Part of a small language model's weights.
Architecture: LayerNorm before each block, learned positions, biases, tied embeddings.
Each number is 50 + 10 x the weight over its row's rms, rounded and kept within 0 to 99. Layers, rows and columns count from 0. The size before them is the row's rms in percent of the matrix's.

# layer 4 MLP up, 768x192, rms 0.189, rows 9-45, columns 0-95
106:44 45 50 54 50 72 30 43 47 42 36 17 51 54 55 44 53 49 66 48 60 58 61 66 45 28 62 66 53 54 41 51 51 53 47 31 56 52 50 51 58 59 56 43 58 35 62 48 33 46 68 42 46 59 45 35 65 45 54 50 59 41 35 54 60 51 44 47 60 65 57 55 49 49 47 48 32 40 59 53 42 66 83 56 67 62 52 43 52 54 43 50 60 39 27 52
111:45 45 23 38 57 59 38 76 68 45 48 67 51 42 55 57 53 66 42 76 40 49 37 47 68 56 52 46 48 60 50 50 44 47 55 44 46 38 66 65 30 39 73 43 55 56 54 57 53 36 70 38 44 45 56 52 36 56 51 41 68 61 70 39 36 57 50 58 60 41 44 50 57 66 48 48 48 53 51 53 35 58 53 47 31 51 51 63 42 57 56 48 50 50 63 38
086:46 54 46 62 47 62 50 47 39 58 47 54 51 41 53 48 33 47 40 56 78 42 38 61 38 49 53 56 66 57 45 32 32 43 44 56 55 53 41 57 59 51 43 48 37 65 44 65 63 56 72 51 51 46 59 39 30 44 51 55 51 55 47 51 52 56 53 22 53 44 46 53 55 54 54 47 55 62 63 74 40 54 50 52 46 69 36 53 52 35 42 56 50 40 56 77
107:30 42 49 50 54 40 47 56 38 49 59 41 77 63 54 51 44 46 50 51 22 54 56 64 30 49 64 49 38 64 58 25 57 63 58 43 46 50 27 37 64 43 54 48 44 61 43 42 50 31 56 45 62 57 48 40 41 37 38 53 49 40 60 37 57 55 43 59 61 56 46 67 38 60 62 62 44 54 32 45 37 32 37 53 36 59 56 43 47 51 62 52 57 50 54 41
117:52 29 48 41 60 70 38 52 51 45 42 59 60 42 51 67 35 82 56 53 43 46 51 62 41 45 52 47 45 45 29 45 52 53 69 45 81 67 56 42 56 46 53 51 54 50 53 46 56 40 63 39 62 58 45 46 41 53 50 54 51 51 43 67 57 50 33 51 36 46 44 68 51 60 42 46 55 22 66 47 41 38 61 45 41 73 44 45 55 34 39 39 53 46 50 55
118:57 54 41 63 59 51 54 45 60 43 60 45 43 37 45 47 46 42 45 39 67 48 53 45 62 61 63 77 41 49 68 52 50 52 44 40 44 61 51 44 57 64 59 37 39 27 56 60 44 50 52 40 53 39 53 42 40 51 46 48 35 55 45 48 56 55 57 54 38 29 34 55 43 56 44 50 39 32 54 41 35 42 37 40 50 27 57 57 56 26 68 51 43 59 59 34
100:61 42 49 42 68 53 42 41 61 43 52 46 55 41 59 53 50 47 30 74 52 51 48 36 35 62 61 51 48 53 64 41 63 26 59 55 42 61 52 63 34 44 57 53 64 45 52 50 41 45 63 65 75 64 52 77 44 38 72 34 60 67 45 56 56 68 42 48 37 40 58 58 44 54 47 53 48 61 53 56 35 49 56 52 48 46 49 53 42 48 43 47 60 49 47 37
104:58 34 62 44 57 59 54 54 47 52 53 37 64 42 43 49 56 45 63 30 61 41 47 54 56 50 52 38 50 55 52 55 37 50 54 50 50 62 46 51 30 63 50 56 42 41 37 75 54 58 53 55 35 37 64 48 50 39 67 52 43 49 43 48 33 37 53 55 39 56 49 50 40 56 28 69 50 53 52 49 57 58 55 46 48 28 66 52 50 55 45 47 35 67 60 51
082:45 53 49 52 52 51 61 51 65 70 32 36 56 53 44 54 39 55 42 41 58 33 37 49 52 53 43 55 50 72 27 36 34 39 39 38 32 31 52 33 44 45 53 69 41 47 51 35 55 41 42 41 37 30 34 39 39 62 48 47 53 45 51 52 51 63 54 48 52 41 56 77 51 61 48 39 43 56 37 53 39 54 60 46 63 63 70 33 54 58 45 66 51 49 57 43
095:60 45 46 43 52 52 56 47 51 54 54 54 75 26 52 56 41 60 44 37 38 59 47 47 64 31 64 73 52 43 42 42 61 51 54 49 53 40 50 39 60 38 30 55 47 49 60 54 53 50 50 53 48 59 58 49 55 60 45 43 52 54 41 54 39 55 53 57 78 33 43 62 52 63 58 32 50 59 39 34 50 54 51 48 59 63 39 63 46 61 40 62 31 48 51 31
096:54 55 32 36 53 49 61 44 43 49 55 48 34 48 43 50 46 55 61 56 50 49 46 59 43 55 49 61 48 52 25 49 45 34 51 40 40 49 53 38 67 56 50 51 53 42 53 59 42 73 64 56 51 48 61 61 53 41 49 65 53 54 43 63 68 67 41 40 71 53 47 54 49 55 44 37 53 54 68 28 36 55 63 37 52 74 42 59 51 40 55 40 41 59 46 64
097:58 51 42 46 38 57 65 58 44 41 49 46 53 49 57 56 47 46 45 49 34 55 53 50 57 47 36 69 55 71 68 51 57 41 41 57 61 44 40 44 46 50 40 51 42 70 54 70 69 38 43 42 50 52 45 50 39 56 54 46 56 72 53 43 55 44 59 58 70 38 49 57 38 52 59 62 30 37 41 54 34 50 48 63 51 48 55 60 75 56 39 53 51 47 51 64
094:49 60 54 54 56 39 49 43 51 55 80 56 63 45 61 52 42 45 42 59 66 52 59 41 49 59 49 65 43 54 56 41 45 62 39 51 54 47 55 77 36 51 55 50 68 47 64 43 42 56 50 51 60 51 42 41 43 44 59 48 41 49 50 52 53 64 51 61 58 46 45 55 55 40 72 50 49 42 44 74 43 64 63 41 47 56 58 46 56 57 36 48 30 62 60 38
113:51 47 52 31 54 59 59 61 44 60 42 42 52 50 32 44 44 52 41 53 50 59 48 57 39 49 31 58 37 65 38 51 57 48 54 57 66 58 43 54 59 34 73 21 66 57 49 64 47 33 60 40 48 37 38 54 51 58 50 57 46 63 41 56 33 51 45 53 44 63 24 59 56 59 59 33 69 61 45 54 49 33 42 65 54 51 56 50 63 45 45 44 59 45 39 48
085:48 62 50 62 61 61 39 40 48 43 60 48 55 47 51 49 44 56 61 39 48 57 40 43 51 54 43 56 66 30 52 48 55 45 50 46 50 41 35 49 46 47 51 40 44 53 46 56 59 56 67 65 41 31 52 48 51 47 63 49 63 37 50 59 61 50 44 36 50 36 57 46 61 54 27 52 48 46 46 53 39 62 61 49 53 55 62 52 50 54 49 48 54 60 56 69
097:48 33 54 45 36 56 53 56 67 48 38 39 60 36 29 52 59 43 43 49 42 44 51 57 66 50 53 54 50 45 59 45 40 66 41 62 46 33 62 21 55 49 58 41 54 50 52 57 53 62 65 55 48 41 45 57 58 54 42 53 60 47 41 51 44 40 36 33 51 51 54 62 58 60 70 42 49 47 69 42 38 41 39 47 54 43 57 36 44 75 52 60 49 53 63 46
130:51 54 60 36 69 59 51 48 51 46 48 64 58 44 52 53 43 55 52 43 48 68 37 51 40 46 49 45 48 55 55 68 34 43 59 59 31 57 62 39 36 45 58 56 38 44 37 61 36 58 56 54 46 41 53 45 61 42 46 39 54 58 33 47 51 65 45 53 56 65 61 52 41 62 45 38 40 48 56 73 54 40 53 52 70 55 41 39 29 36 63 51 53 55 42 55
111:55 56 45 56 46 48 63 49 54 55 67 72 42 40 42 56 55 59 58 52 43 57 39 40 57 48 62 43 46 78 39 49 57 64 45 43 39 48 56 50 41 73 53 65 42 45 67 59 40 61 48 32 59 20 39 47 56 52 51 47 48 63 61 40 70 30 64 57 57 45 62 44 36 56 29 32 53 48 30 55 40 38 40 68 47 47 57 46 29 60 58 29 63 50 51 38
081:85 41 41 41 46 50 45 48 56 27 57 51 45 41 57 39 40 58 52 40 56 62 44 50 32 48 52 58 49 56 59 51 57 39 57 70 31 46 62 41 45 42 35 48 36 54 55 48 68 48 37 50 33 54 50 36 45 54 40 62 55 68 51 31 53 50 40 80 25 43 54 63 46 49 65 69 57 60 44 50 46 37 29 62 48 40 53 46 54 57 36 61 40 51 39 45
104:53 40 49 59 46 54 45 68 77 53 40 37 50 49 39 45 56 61 45 52 54 60 61 54 42 40 55 56 37 52 51 33 32 46 53 52 33 55 55 51 41 45 70 48 67 46 71 44 55 49 54 41 56 72 77 32 61 52 58 41 48 44 61 46 51 31 59 66 48 37 31 46 57 62 50 51 53 60 56 45 42 50 37 76 38 34 53 42 60 61 48 49 56 47 56 37
094:62 64 36 42 70 61 45 28 62 46 45 46 51 54 45 34 39 52 54 35 62 53 51 44 67 60 58 66 46 47 54 39 50 40 57 59 65 59 52 47 53 49 66 50 68 48 44 40 55 42 47 51 48 47 42 39 41 48 37 44 58 62 42 74 52 57 49 61 46 65 47 64 49 50 29 39 41 41 55 36 37 55 54 59 51 40 34 39 39 42 50 43 31 40 55 53
071:38 59 61 33 49 42 46 51 51 42 48 50 60 49 39 29 38 44 44 35 51 60 62 49 59 38 62 56 51 59 58 36 58 50 38 38 48 52 48 44 51 64 63 46 50 42 56 40 45 50 37 47 46 52 47 41 48 47 57 52 49 65 61 49 66 69 52 43 54 37 40 45 41 45 50 70 41 52 52 46 48 46 63 60 54 44 55 47 43 53 52 52 53 37 45 68
104:61 41 53 49 35 59 40 53 59 60 53 53 57 46 62 63 51 47 35 69 55 60 47 60 41 34 41 61 61 55 43 35 56 41 41 47 58 59 35 30 60 50 55 41 41 50 40 42 53 55 69 46 32 47 56 41 61 41 23 51 55 60 49 62 49 57 31 57 39 37 29 54 58 50 36 45 59 34 45 60 58 59 63 40 54 61 52 52 65 64 51 42 34 40 47 54
106:44 57 72 43 29 43 36 61 29 35 42 56 52 39 53 58 35 42 39 43 61 32 50 53 51 52 51 39 43 49 59 57 38 55 52 41 69 47 60 40 43 65 65 56 44 51 36 46 37 45 54 61 54 55 58 49 46 57 55 31 65 57 43 49 43 38 59 54 62 42 48 36 53 46 55 33 46 52 52 47 57 39 37 50 52 49 70 41 74 61 34 30 55 47 36 53
095:65 57 66 42 51 44 54 23 54 48 60 52 56 61 23 31 42 56 47 53 57 53 56 76 31 53 35 64 50 65 51 53 35 62 55 60 61 67 43 59 62 43 40 34 47 43 49 41 51 50 64 48 60 46 44 36 47 49 62 39 37 51 71 50 39 39 51 51 53 48 53 36 48 45 49 55 54 51 41 65 62 42 52 77 48 45 38 47 42 43 58 47 53 40 67 56
086:52 39 49 47 42 45 44 53 63 60 66 52 46 54 46 43 65 52 61 44 50 50 43 49 47 51 58 38 48 53 61 34 53 25 38 52 39 60 53 37 52 60 46 66 70 66 53 62 21 38 53 29 59 60 67 37 40 57 47 61 63 44 32 63 55 28 57 43 50 51 34 76 45 52 58 44 43 52 49 57 44 57 54 49 57 43 65 40 52 46 51 58 61 53 35 55
077:31 47 41 61 53 51 44 55 41 35 60 31 50 50 44 56 75 46 51 59 54 57 64 54 54 53 54 50 65 45 58 70 44 63 37 79 60 45 57 49 42 50 63 51 33 51 60 37 40 37 67 40 48 50 50 53 30 40 48 48 68 57 52 52 60 48 47 50 51 54 59 71 37 39 54 33 41 39 44 41 69 45 70 59 36 57 58 58 52 60 60 35 47 55 49 54
100:57 55 66 30 64 57 54 42 44 59 38 64 48 66 43 40 55 58 45 57 60 43 47 64 52 63 52 44 51 51 52 43 39 42 33 48 35 31 51 57 46 44 23 47 45 59 44 63 28 39 52 49 56 40 27 35 67 25 57 55 78 44 60 37 49 49 38 39 53 31 58 58 57 61 43 54 68 43 45 43 68 67 50 52 46 44 58 54 24 55 52 42 38 61 57 43
108:65 52 52 40 50 42 58 44 51 59 54 34 39 64 55 54 37 55 49 50 60 63 61 46 55 52 49 38 57 63 47 52 65 44 62 50 64 63 59 46 55 37 54 48 56 40 48 58 45 59 33 56 44 32 60 59 45 47 34 47 50 35 54 29 53 57 66 68 63 43 35 48 46 50 47 52 49 56 46 54 51 35 62 78 36 55 29 41 62 66 57 42 45 44 48 41
106:61 46 62 49 55 66 35 52 39 50 46 49 52 36 51 40 55 52 52 59 54 43 51 54 17 50 60 45 53 49 54 62 41 49 59 45 42 58 34 67 40 47 65 49 34 54 36 58 50 37 52 44 36 54 49 48 47 64 51 34 56 42 44 50 33 62 71 42 49 61 59 45 49 47 48 45 43 60 45 48 38 62 35 48 48 43 51 42 42 45 46 54 36 59 42 55
107:55 46 59 69 45 52 53 57 56 52 43 62 63 57 46 50 64 74 45 38 52 47 57 71 42 40 44 46 60 58 49 38 58 57 67 28 56 72 31 47 56 43 34 53 64 25 54 45 49 55 46 46 54 64 54 53 54 38 61 57 39 36 49 44 60 59 36 38 60 41 57 55 34 48 44 58 51 55 49 38 57 46 67 68 70 56 26 54 56 49 62 53 53 62 38 34
097:60 57 65 31 35 52 50 43 46 47 60 40 57 42 42 36 35 44 42 45 56 44 62 29 32 62 40 56 42 63 48 50 50 46 48 44 57 44 54 43 57 60 70 59 56 55 35 48 54 62 50 50 44 72 31 43 51 44 52 62 44 50 59 68 49 65 42 37 46 52 49 68 46 50 44 47 47 50 74 44 63 51 52 32 56 61 34 56 55 43 68 38 44 70 62 50
080:54 40 27 39 59 52 62 47 51 47 55 53 47 62 53 70 65 62 60 52 56 45 40 58 53 57 49 52 42 56 40 63 48 42 77 61 70 41 54 50 67 54 42 43 60 48 38 37 63 51 56 32 44 48 44 33 56 40 60 42 63 40 51 45 40 44 54 49 73 61 68 72 38 49 48 47 55 41 37 47 61 47 50 41 25 59 67 52 60 58 54 60 44 48 47 48
075:53 39 69 33 49 62 58 51 63 61 35 73 55 40 34 37 51 37 46 35 63 56 45 38 46 56 38 38 53 54 44 47 65 46 61 49 46 57 39 53 55 43 38 53 54 34 47 52 50 58 52 54 59 66 48 46 64 41 50 51 53 56 47 41 61 44 52 55 48 52 55 33 51 48 49 52 55 49 55 59 44 41 43 45 24 41 35 49 65 38 45 65 53 49 62 39
075:63 33 58 50 35 56 54 65 49 27 44 44 53 53 51 57 50 50 41 65 49 44 46 54 59 30 54 53 62 57 56 55 43 63 56 68 44 69 45 64 56 50 41 67 50 36 51 52 43 57 50 47 40 51 38 51 46 45 60 47 52 54 62 34 41 64 53 80 37 44 59 49 64 60 50 59 50 60 57 48 49 40 30 58 50 53 57 58 44 49 57 41 52 50 59 41
115:53 42 54 52 68 57 62 37 38 46 63 62 53 36 57 59 43 37 55 45 27 62 33 55 18 54 41 46 54 58 54 48 35 52 55 41 50 55 60 48 21 52 57 40 56 49 56 51 33 55 52 44 43 42 60 29 50 57 35 50 45 51 40 40 60 37 66 67 57 52 54 40 54 47 54 39 53 47 54 44 45 45 49 47 50 70 39 42 45 52 51 31 45 37 36 59
113:40 42 49 59 44 63 34 56 65 43 35 61 59 57 48 32 71 55 50 53 52 42 49 55 39 62 34 51 50 60 57 56 58 61 61 54 62 48 43 59 55 61 79 47 53 48 46 62 45 71 66 43 61 44 57 46 37 53 35 31 70 48 50 54 45 53 43 51 46 49 39 36 50 66 34 39 69 45 39 57 56 65 58 58 56 47 58 56 57 49 38 40 49 53 31 61
# layer 4 MLP down (transposed), 768x192, rms 0.187, rows 9-44, columns 0-95
093:57 53 72 52 60 38 58 44 44 50 49 54 63 54 33 39 40 29 56 52 58 44 50 43 55 42 58 43 55 38 59 48 36 48 59 66 36 56 55 52 55 64 38 42 38 66 33 35 58 43 56 49 47 58 24 61 42 53 40 54 34 56 34 41 36 59 56 44 28 51 47 55 44 47 67 35 48 59 42 60 51 47 31 43 34 56 53 60 44 53 46 53 66 38 53 55
115:47 63 45 74 36 55 58 50 52 39 52 37 59 63 54 47 56 53 66 44 45 57 54 47 58 47 52 58 46 43 55 35 49 51 44 45 39 38 49 65 52 37 37 55 38 66 67 45 53 62 55 49 47 43 24 53 60 41 58 55 66 46 60 65 46 49 77 40 66 59 46 40 64 44 68 47 46 58 60 54 56 49 45 45 59 50 55 55 43 50 49 48 59 58 54 54
095:57 53 43 50 64 41 49 43 40 41 57 64 32 43 61 41 44 45 61 62 51 45 63 38 54 42 72 39 48 43 54 62 59 40 43 31 50 54 61 54 38 65 30 61 60 62 50 39 64 45 44 68 34 63 42 52 45 56 35 56 40 44 45 40 45 43 66 55 43 63 47 37 46 59 61 54 57 42 50 46 37 49 57 57 31 46 41 63 49 59 54 41 53 41 52 46
116:50 55 60 65 35 39 58 56 46 55 56 56 35 34 49 42 56 53 65 33 45 53 50 39 44 44 44 48 54 54 49 46 49 51 40 49 30 46 68 52 45 61 58 45 49 39 62 50 36 58 58 63 54 38 51 38 51 63 62 50 56 39 70 47 38 37 56 53 37 44 50 50 46 49 35 61 46 70 63 46 54 51 61 63 43 41 32 55 68 64 35 57 54 57 62 60
112:55 60 58 52 49 25 51 41 41 62 41 55 51 47 57 56 57 45 60 66 48 59 51 57 59 41 56 26 50 63 48 70 57 52 59 48 39 48 50 70 54 53 39 50 57 71 40 64 47 45 53 62 48 58 61 58 52 47 45 55 53 54 32 56 42 53 59 58 45 64 57 50 51 59 49 48 58 39 45 76 48 42 67 52 51 55 45 66 43 52 42 56 59 57 30 39
110:49 52 40 42 55 39 47 46 64 62 45 37 65 36 50 70 33 34 58 42 58 44 55 66 69 51 53 48 53 36 55 58 49 49 63 53 40 37 42 37 49 43 41 53 43 52 36 43 66 65 63 24 41 48 60 54 45 50 50 44 61 58 63 52 61 38 42 50 56 42 35 45 56 45 39 59 60 57 53 50 52 61 57 57 51 44 50 48 53 29 50 53 42 53 37 55
102:61 43 35 44 45 45 50 52 36 32 50 49 60 56 51 58 47 52 38 63 67 43 55 46 50 28 55 66 50 27 42 50 53 45 37 62 67 49 53 53 57 63 32 46 43 49 59 45 36 49 43 63 50 47 42 62 58 43 60 45 53 43 53 58 39 56 53 41 39 54 41 71 57 33 43 49 60 52 38 52 56 52 60 53 45 32 50 31 41 27 62 35 40 46 43 38
104:41 38 53 47 52 76 51 47 34 55 55 56 59 39 35 49 56 69 57 62 72 52 44 47 41 34 34 48 35 46 48 67 47 57 66 56 53 51 53 74 47 39 49 53 50 64 66 32 68 41 50 54 65 52 48 54 56 54 52 24 54 34 37 43 50 50 37 54 49 45 44 50 42 77 59 57 56 48 42 50 66 57 59 45 41 63 54 57 48 55 40 44 73 39 50 47
074:47 63 46 39 49 47 44 51 32 51 62 52 51 73 41 63 40 57 55 57 74 61 53 60 58 52 62 57 31 44 47 58 50 61 58 52 39 61 32 49 44 51 48 57 49 56 34 40 63 54 35 55 62 48 45 48 59 69 43 44 32 45 49 32 47 58 61 52 44 50 55 44 60 49 54 56 61 55 57 58 57 46 46 38 49 37 53 56 54 69 69 42 51 56 53 54
096:39 61 57 40 36 23 48 41 46 67 48 45 58 34 58 62 32 57 44 52 44 54 55 49 47 66 54 57 44 59 38 58 50 43 49 62 47 46 66 45 54 53 28 33 59 62 68 54 44 64 47 63 53 60 55 49 59 45 66 34 45 56 53 63 38 38 43 46 58 54 55 59 50 39 49 48 59 50 44 53 52 46 68 31 60 53 50 55 64 47 66 37 56 44 50 49
102:48 50 60 53 43 30 45 40 42 53 47 55 40 45 60 67 63 50 38 73 49 65 53 42 54 54 71 46 51 47 45 67 48 39 55 34 56 47 46 38 53 43 54 27 52 48 53 61 41 64 61 37 33 37 52 43 54 48 44 52 48 53 42 57 52 58 37 52 40 48 54 58 42 55 50 56 42 62 61 60 48 50 47 59 38 70 47 52 67 50 40 52 67 58 45 38
098:65 50 40 41 66 45 43 55 56 53 69 48 74 54 48 46 42 61 45 47 54 39 62 44 41 25 59 53 53 51 46 54 57 54 58 57 56 46 44 52 48 47 37 54 46 44 79 29 53 54 42 38 62 76 36 44 65 58 55 63 52 31 57 61 31 71 42 19 45 48 58 56 54 44 44 61 69 49 47 42 56 41 57 60 53 44 54 63 47 47 48 37 48 35 47 47
099:58 57 49 43 31 42 54 39 46 52 43 55 49 52 59 42 42 45 56 64 52 54 50 57 50 45 56 49 68 36 35 71 56 38 39 57 59 42 54 58 63 36 53 60 45 41 36 48 60 64 55 39 39 37 62 41 55 40 60 48 54 65 55 37 57 37 44 53 54 29 48 55 40 42 34 54 44 55 46 47 60 38 57 76 40 54 52 35 24 46 62 67 50 58 40 53
126:46 35 50 38 40 44 48 53 46 63 53 50 36 47 52 54 60 46 54 43 34 77 51 44 53 55 36 48 52 49 54 56 48 55 76 58 59 53 50 73 52 46 42 33 56 53 67 66 58 42 44 50 29 55 44 71 41 68 51 52 42 39 47 71 46 56 56 46 29 39 61 55 41 53 41 43 31 47 54 49 51 41 62 40 48 50 62 32 47 39 36 59 42 42 62 50
086:36 47 66 64 57 53 38 54 54 68 68 54 51 43 57 50 52 44 39 63 61 52 37 50 53 49 52 46 48 51 44 41 59 56 54 50 54 37 45 31 44 33 73 58 57 51 58 53 32 51 52 50 54 51 43 67 45 46 54 51 38 48 63 46 47 61 72 46 46 58 63 62 40 52 46 59 78 41 49 38 47 36 40 64 44 30 66 70 47 63 49 26 40 57 45 47
099:45 48 56 63 41 65 63 42 47 48 53 61 26 49 49 60 53 45 45 51 71 46 67 73 49 55 45 47 48 51 63 60 52 42 43 50 53 61 41 52 44 59 32 65 67 52 55 45 29 37 32 49 71 58 34 44 39 53 39 53 36 60 53 53 34 71 46 42 58 46 49 54 55 65 59 56 60 56 59 57 42 45 53 52 57 61 66 56 38 64 32 25 57 48 54 37
116:53 43 43 48 53 50 62 55 46 50 40 71 47 44 59 34 42 41 54 38 52 65 32 45 56 47 58 47 61 52 37 48 28 38 30 38 41 63 53 40 26 32 71 63 43 48 38 41 49 53 64 63 58 48 50 50 68 57 41 50 67 47 48 65 39 63 39 55 28 59 56 61 46 51 53 36 35 58 42 59 42 63 41 59 63 43 50 47 36 41 59 59 49 44 55 65
097:65 54 46 58 51 42 49 38 66 49 33 53 51 49 55 45 64 29 67 41 70 51 52 40 66 44 54 45 46 45 60 60 50 48 33 47 61 44 68 55 65 59 55 44 34 54 63 45 53 52 47 58 45 44 54 55 47 61 56 60 40 55 52 49 52 79 48 39 57 57 59 53 29 56 60 50 58 46 32 51 52 46 48 38 49 34 49 50 35 45 51 53 62 35 69 56
083:59 49 71 65 58 37 56 47 61 46 62 55 54 65 42 45 46 54 47 46 43 65 53 49 47 45 62 59 49 45 41 37 44 34 41 39 39 37 49 47 36 64 43 49 62 52 61 36 61 64 53 69 55 56 48 59 62 52 38 49 53 61 52 41 58 61 35 69 61 51 32 75 60 46 32 54 40 56 45 41 30 52 64 66 42 45 51 47 55 54 41 62 27 44 54 66
109:49 45 30 50 33 57 37 48 43 54 46 58 61 43 59 39 46 48 47 77 47 48 62 63 55 49 49 55 51 51 48 68 61 47 47 40 61 41 31 49 45 55 56 44 50 47 46 56 45 51 56 54 47 40 37 64 48 49 34 45 58 52 30 44 60 58 52 60 63 38 59 66 59 55 54 52 44 46 26 49 60 42 39 42 56 71 38 54 37 62 63 44 41 43 44 28
102:37 49 53 35 56 43 55 60 55 56 23 53 50 58 49 33 60 64 52 52 45 47 59 40 54 29 51 43 52 39 46 50 55 51 51 43 36 44 45 42 52 59 43 49 43 43 64 49 58 49 42 44 49 41 51 36 51 49 50 60 51 44 62 64 63 55 69 55 46 78 59 49 50 64 71 59 46 46 60 50 48 58 61 62 61 24 46 55 46 65 57 47 42 65 40 38
072:56 52 53 40 41 61 45 52 46 40 42 53 53 55 36 48 58 29 39 62 40 41 45 50 41 72 62 36 50 47 44 45 40 59 43 47 56 52 41 46 64 53 48 53 42 47 46 64 53 68 52 54 16 54 47 49 49 54 46 36 50 50 47 58 54 65 50 50 40 51 47 74 52 73 62 46 45 52 27 48 29 63 58 50 52 29 55 59 54 12 51 38 41 69 52 56
109:46 61 56 62 52 58 63 40 44 61 34 43 55 47 46 56 37 70 52 66 52 51 57 49 49 38 37 56 52 42 51 53 47 47 44 56 47 63 54 74 59 40 28 49 56 71 40 54 37 42 52 48 55 56 35 59 42 30 54 44 48 55 54 45 38 49 60 45 53 59 81 58 40 54 70 61 61 29 42 46 66 60 51 47 58 47 52 55 54 43 43 46 70 56 44 47
096:57 43 59 50 45 50 61 51 43 60 51 49 46 29 45 44 55 68 35 66 53 47 48 40 42 55 32 55 47 47 68 59 53 38 44 34 53 34 42 58 50 47 46 49 62 34 47 43 60 64 56 49 63 30 54 35 67 68 38 43 55 39 56 56 33 48 72 47 49 47 40 40 54 50 54 45 44 45 45 43 50 50 73 49 45 63 61 52 58 44 38 42 44 59 63 63
092:57 27 43 46 59 59 38 51 43 51 47 55 38 48 45 66 45 59 54 71 40 60 56 33 69 36 69 52 38 44 28 51 55 39 58 41 48 62 46 46 40 37 51 61 36 61 53 68 46 69 56 49 49 43 67 47 58 59 49 52 60 40 59 51 53 44 66 42 54 69 59 40 52 45 44 54 67 37 41 43 49 55 59 57 47 54 35 57 55 40 40 51 33 55 67 53
087:49 53 49 59 46 49 34 46 46 65 42 63 43 43 68 35 33 54 61 64 51 44 57 64 58 60 49 41 51 38 58 70 38 58 65 55 45 53 45 55 27 64 54 50 54 47 50 56 38 39 59 58 33 60 38 36 50 36 53 41 66 62 38 63 35 56 51 52 51 75 74 50 50 58 42 41 40 41 54 52 58 42 61 36 36 45 40 60 30 54 64 53 54 60 37 45
062:25 65 48 56 61 40 60 53 38 53 72 45 48 52 51 58 57 52 45 41 49 49 51 63 45 64 69 47 44 48 54 48 47 70 56 45 57 63 59 57 30 56 79 41 65 37 51 33 33 67 39 73 49 55 39 54 49 53 51 51 43 67 58 55 65 68 51 59 50 58 40 47 53 61 53 61 55 62 43 44 65 25 50 36 42 43 51 70 54 59 45 49 47 56 41 45
104:22 58 38 42 35 36 55 48 69 47 51 51 50 42 49 50 58 30 40 48 50 71 57 54 43 66 59 53 42 43 38 51 64 31 48 50 53 64 61 49 39 59 42 43 46 52 63 56 80 40 44 57 47 49 50 50 53 53 36 46 39 53 57 48 69 58 57 59 61 69 41 48 34 49 46 62 43 57 55 51 55 64 61 51 39 41 44 46 57 47 46 46 61 57 49 51
116:52 45 42 39 42 37 23 35 51 55 38 80 68 62 45 52 48 44 38 49 38 56 74 58 62 50 50 54 50 49 42 63 63 59 47 42 59 51 42 43 50 40 47 55 53 42 34 48 62 49 47 57 45 61 40 54 50 50 30 48 51 39 46 34 55 51 56 54 59 56 76 59 37 47 52 38 57 56 48 50 27 42 49 72 43 51 32 29 31 63 47 58 63 47 37 46
105:52 56 62 52 47 50 45 44 61 58 54 50 45 49 58 61 46 27 36 46 34 37 49 47 46 56 34 62 44 52 69 51 40 58 65 57 42 35 52 57 71 51 23 52 60 57 43 47 49 50 54 60 53 45 46 59 53 28 49 49 38 64 45 40 59 55 50 58 41 51 37 51 40 34 37 44 51 57 45 74 56 51 41 52 52 71 34 63 52 55 26 52 51 57 56 46
112:44 45 51 39 60 60 60 52 59 49 37 52 40 39 52 77 63 41 46 61 33 51 77 52 30 59 34 51 50 57 52 37 64 50 48 53 60 53 42 51 46 36 60 55 40 59 56 59 49 44 26 52 48 62 49 73 52 41 49 34 47 32 59 32 29 55 56 25 59 29 48 57 51 47 56 65 41 61 43 46 59 41 53 53 59 38 41 53 61 40 46 51 47 56 59 44
098:47 59 45 40 56 53 65 44 38 31 43 49 71 67 50 44 53 36 44 55 46 45 55 44 63 64 44 37 49 68 49 56 51 45 58 54 58 32 55 49 73 56 49 53 40 46 42 58 58 72 40 54 38 56 60 39 51 43 43 57 45 50 52 50 56 49 60 26 46 62 43 64 52 41 36 55 35 59 56 49 53 40 34 54 28 69 41 50 45 55 56 43 48 49 57 48
069:46 56 35 45 63 38 52 40 50 25 61 49 45 55 44 30 51 64 56 51 29 48 53 73 43 66 39 59 44 55 38 37 41 57 50 47 59 56 68 51 31 61 46 50 63 35 53 55 46 48 58 46 65 55 42 47 48 50 37 63 50 52 57 51 40 71 42 54 32 53 62 46 31 51 49 56 63 46 51 46 37 36 45 40 41 36 40 56 65 53 45 53 39 44 52 49
069:67 64 30 61 60 33 48 54 45 52 61 43 53 56 72 48 43 53 46 51 48 38 55 54 42 40 70 46 40 43 44 39 38 53 51 18 62 53 40 50 56 45 73 55 50 67 41 42 49 51 43 52 51 47 27 40 61 49 55 51 44 64 67 55 57 61 53 69 58 52 56 45 59 66 40 52 48 46 47 54 31 51 59 47 49 46 49 58 69 47 48 57 26 51 34 48
071:46 59 53 47 54 42 48 53 36 56 54 52 41 45 53 50 47 66 62 37 49 52 65 51 50 49 49 48 42 53 41 38 39 43 43 46 66 52 60 55 56 34 56 48 50 54 42 51 42 40 33 49 72 47 41 61 49 70 57 45 43 51 52 50 41 61 58 57 58 45 32 49 64 53 67 45 62 52 67 35 61 50 70 48 55 44 61 54 58 38 51 32 55 34 45 42
108:49 54 57 63 26 53 37 44 48 45 66 40 53 52 51 52 47 36 40 46 57 36 48 52 36 53 35 58 56 46 49 55 45 39 71 44 44 48 48 47 59 54 76 60 45 49 59 57 63 67 50 34 62 46 34 43 55 47 69 54 61 60 46 42 39 57 42 66 39 42 53 46 69 45 40 57 63 51 57 54 55 40 35 51 32 56 45 40 66 63 49 36 51 67 46 62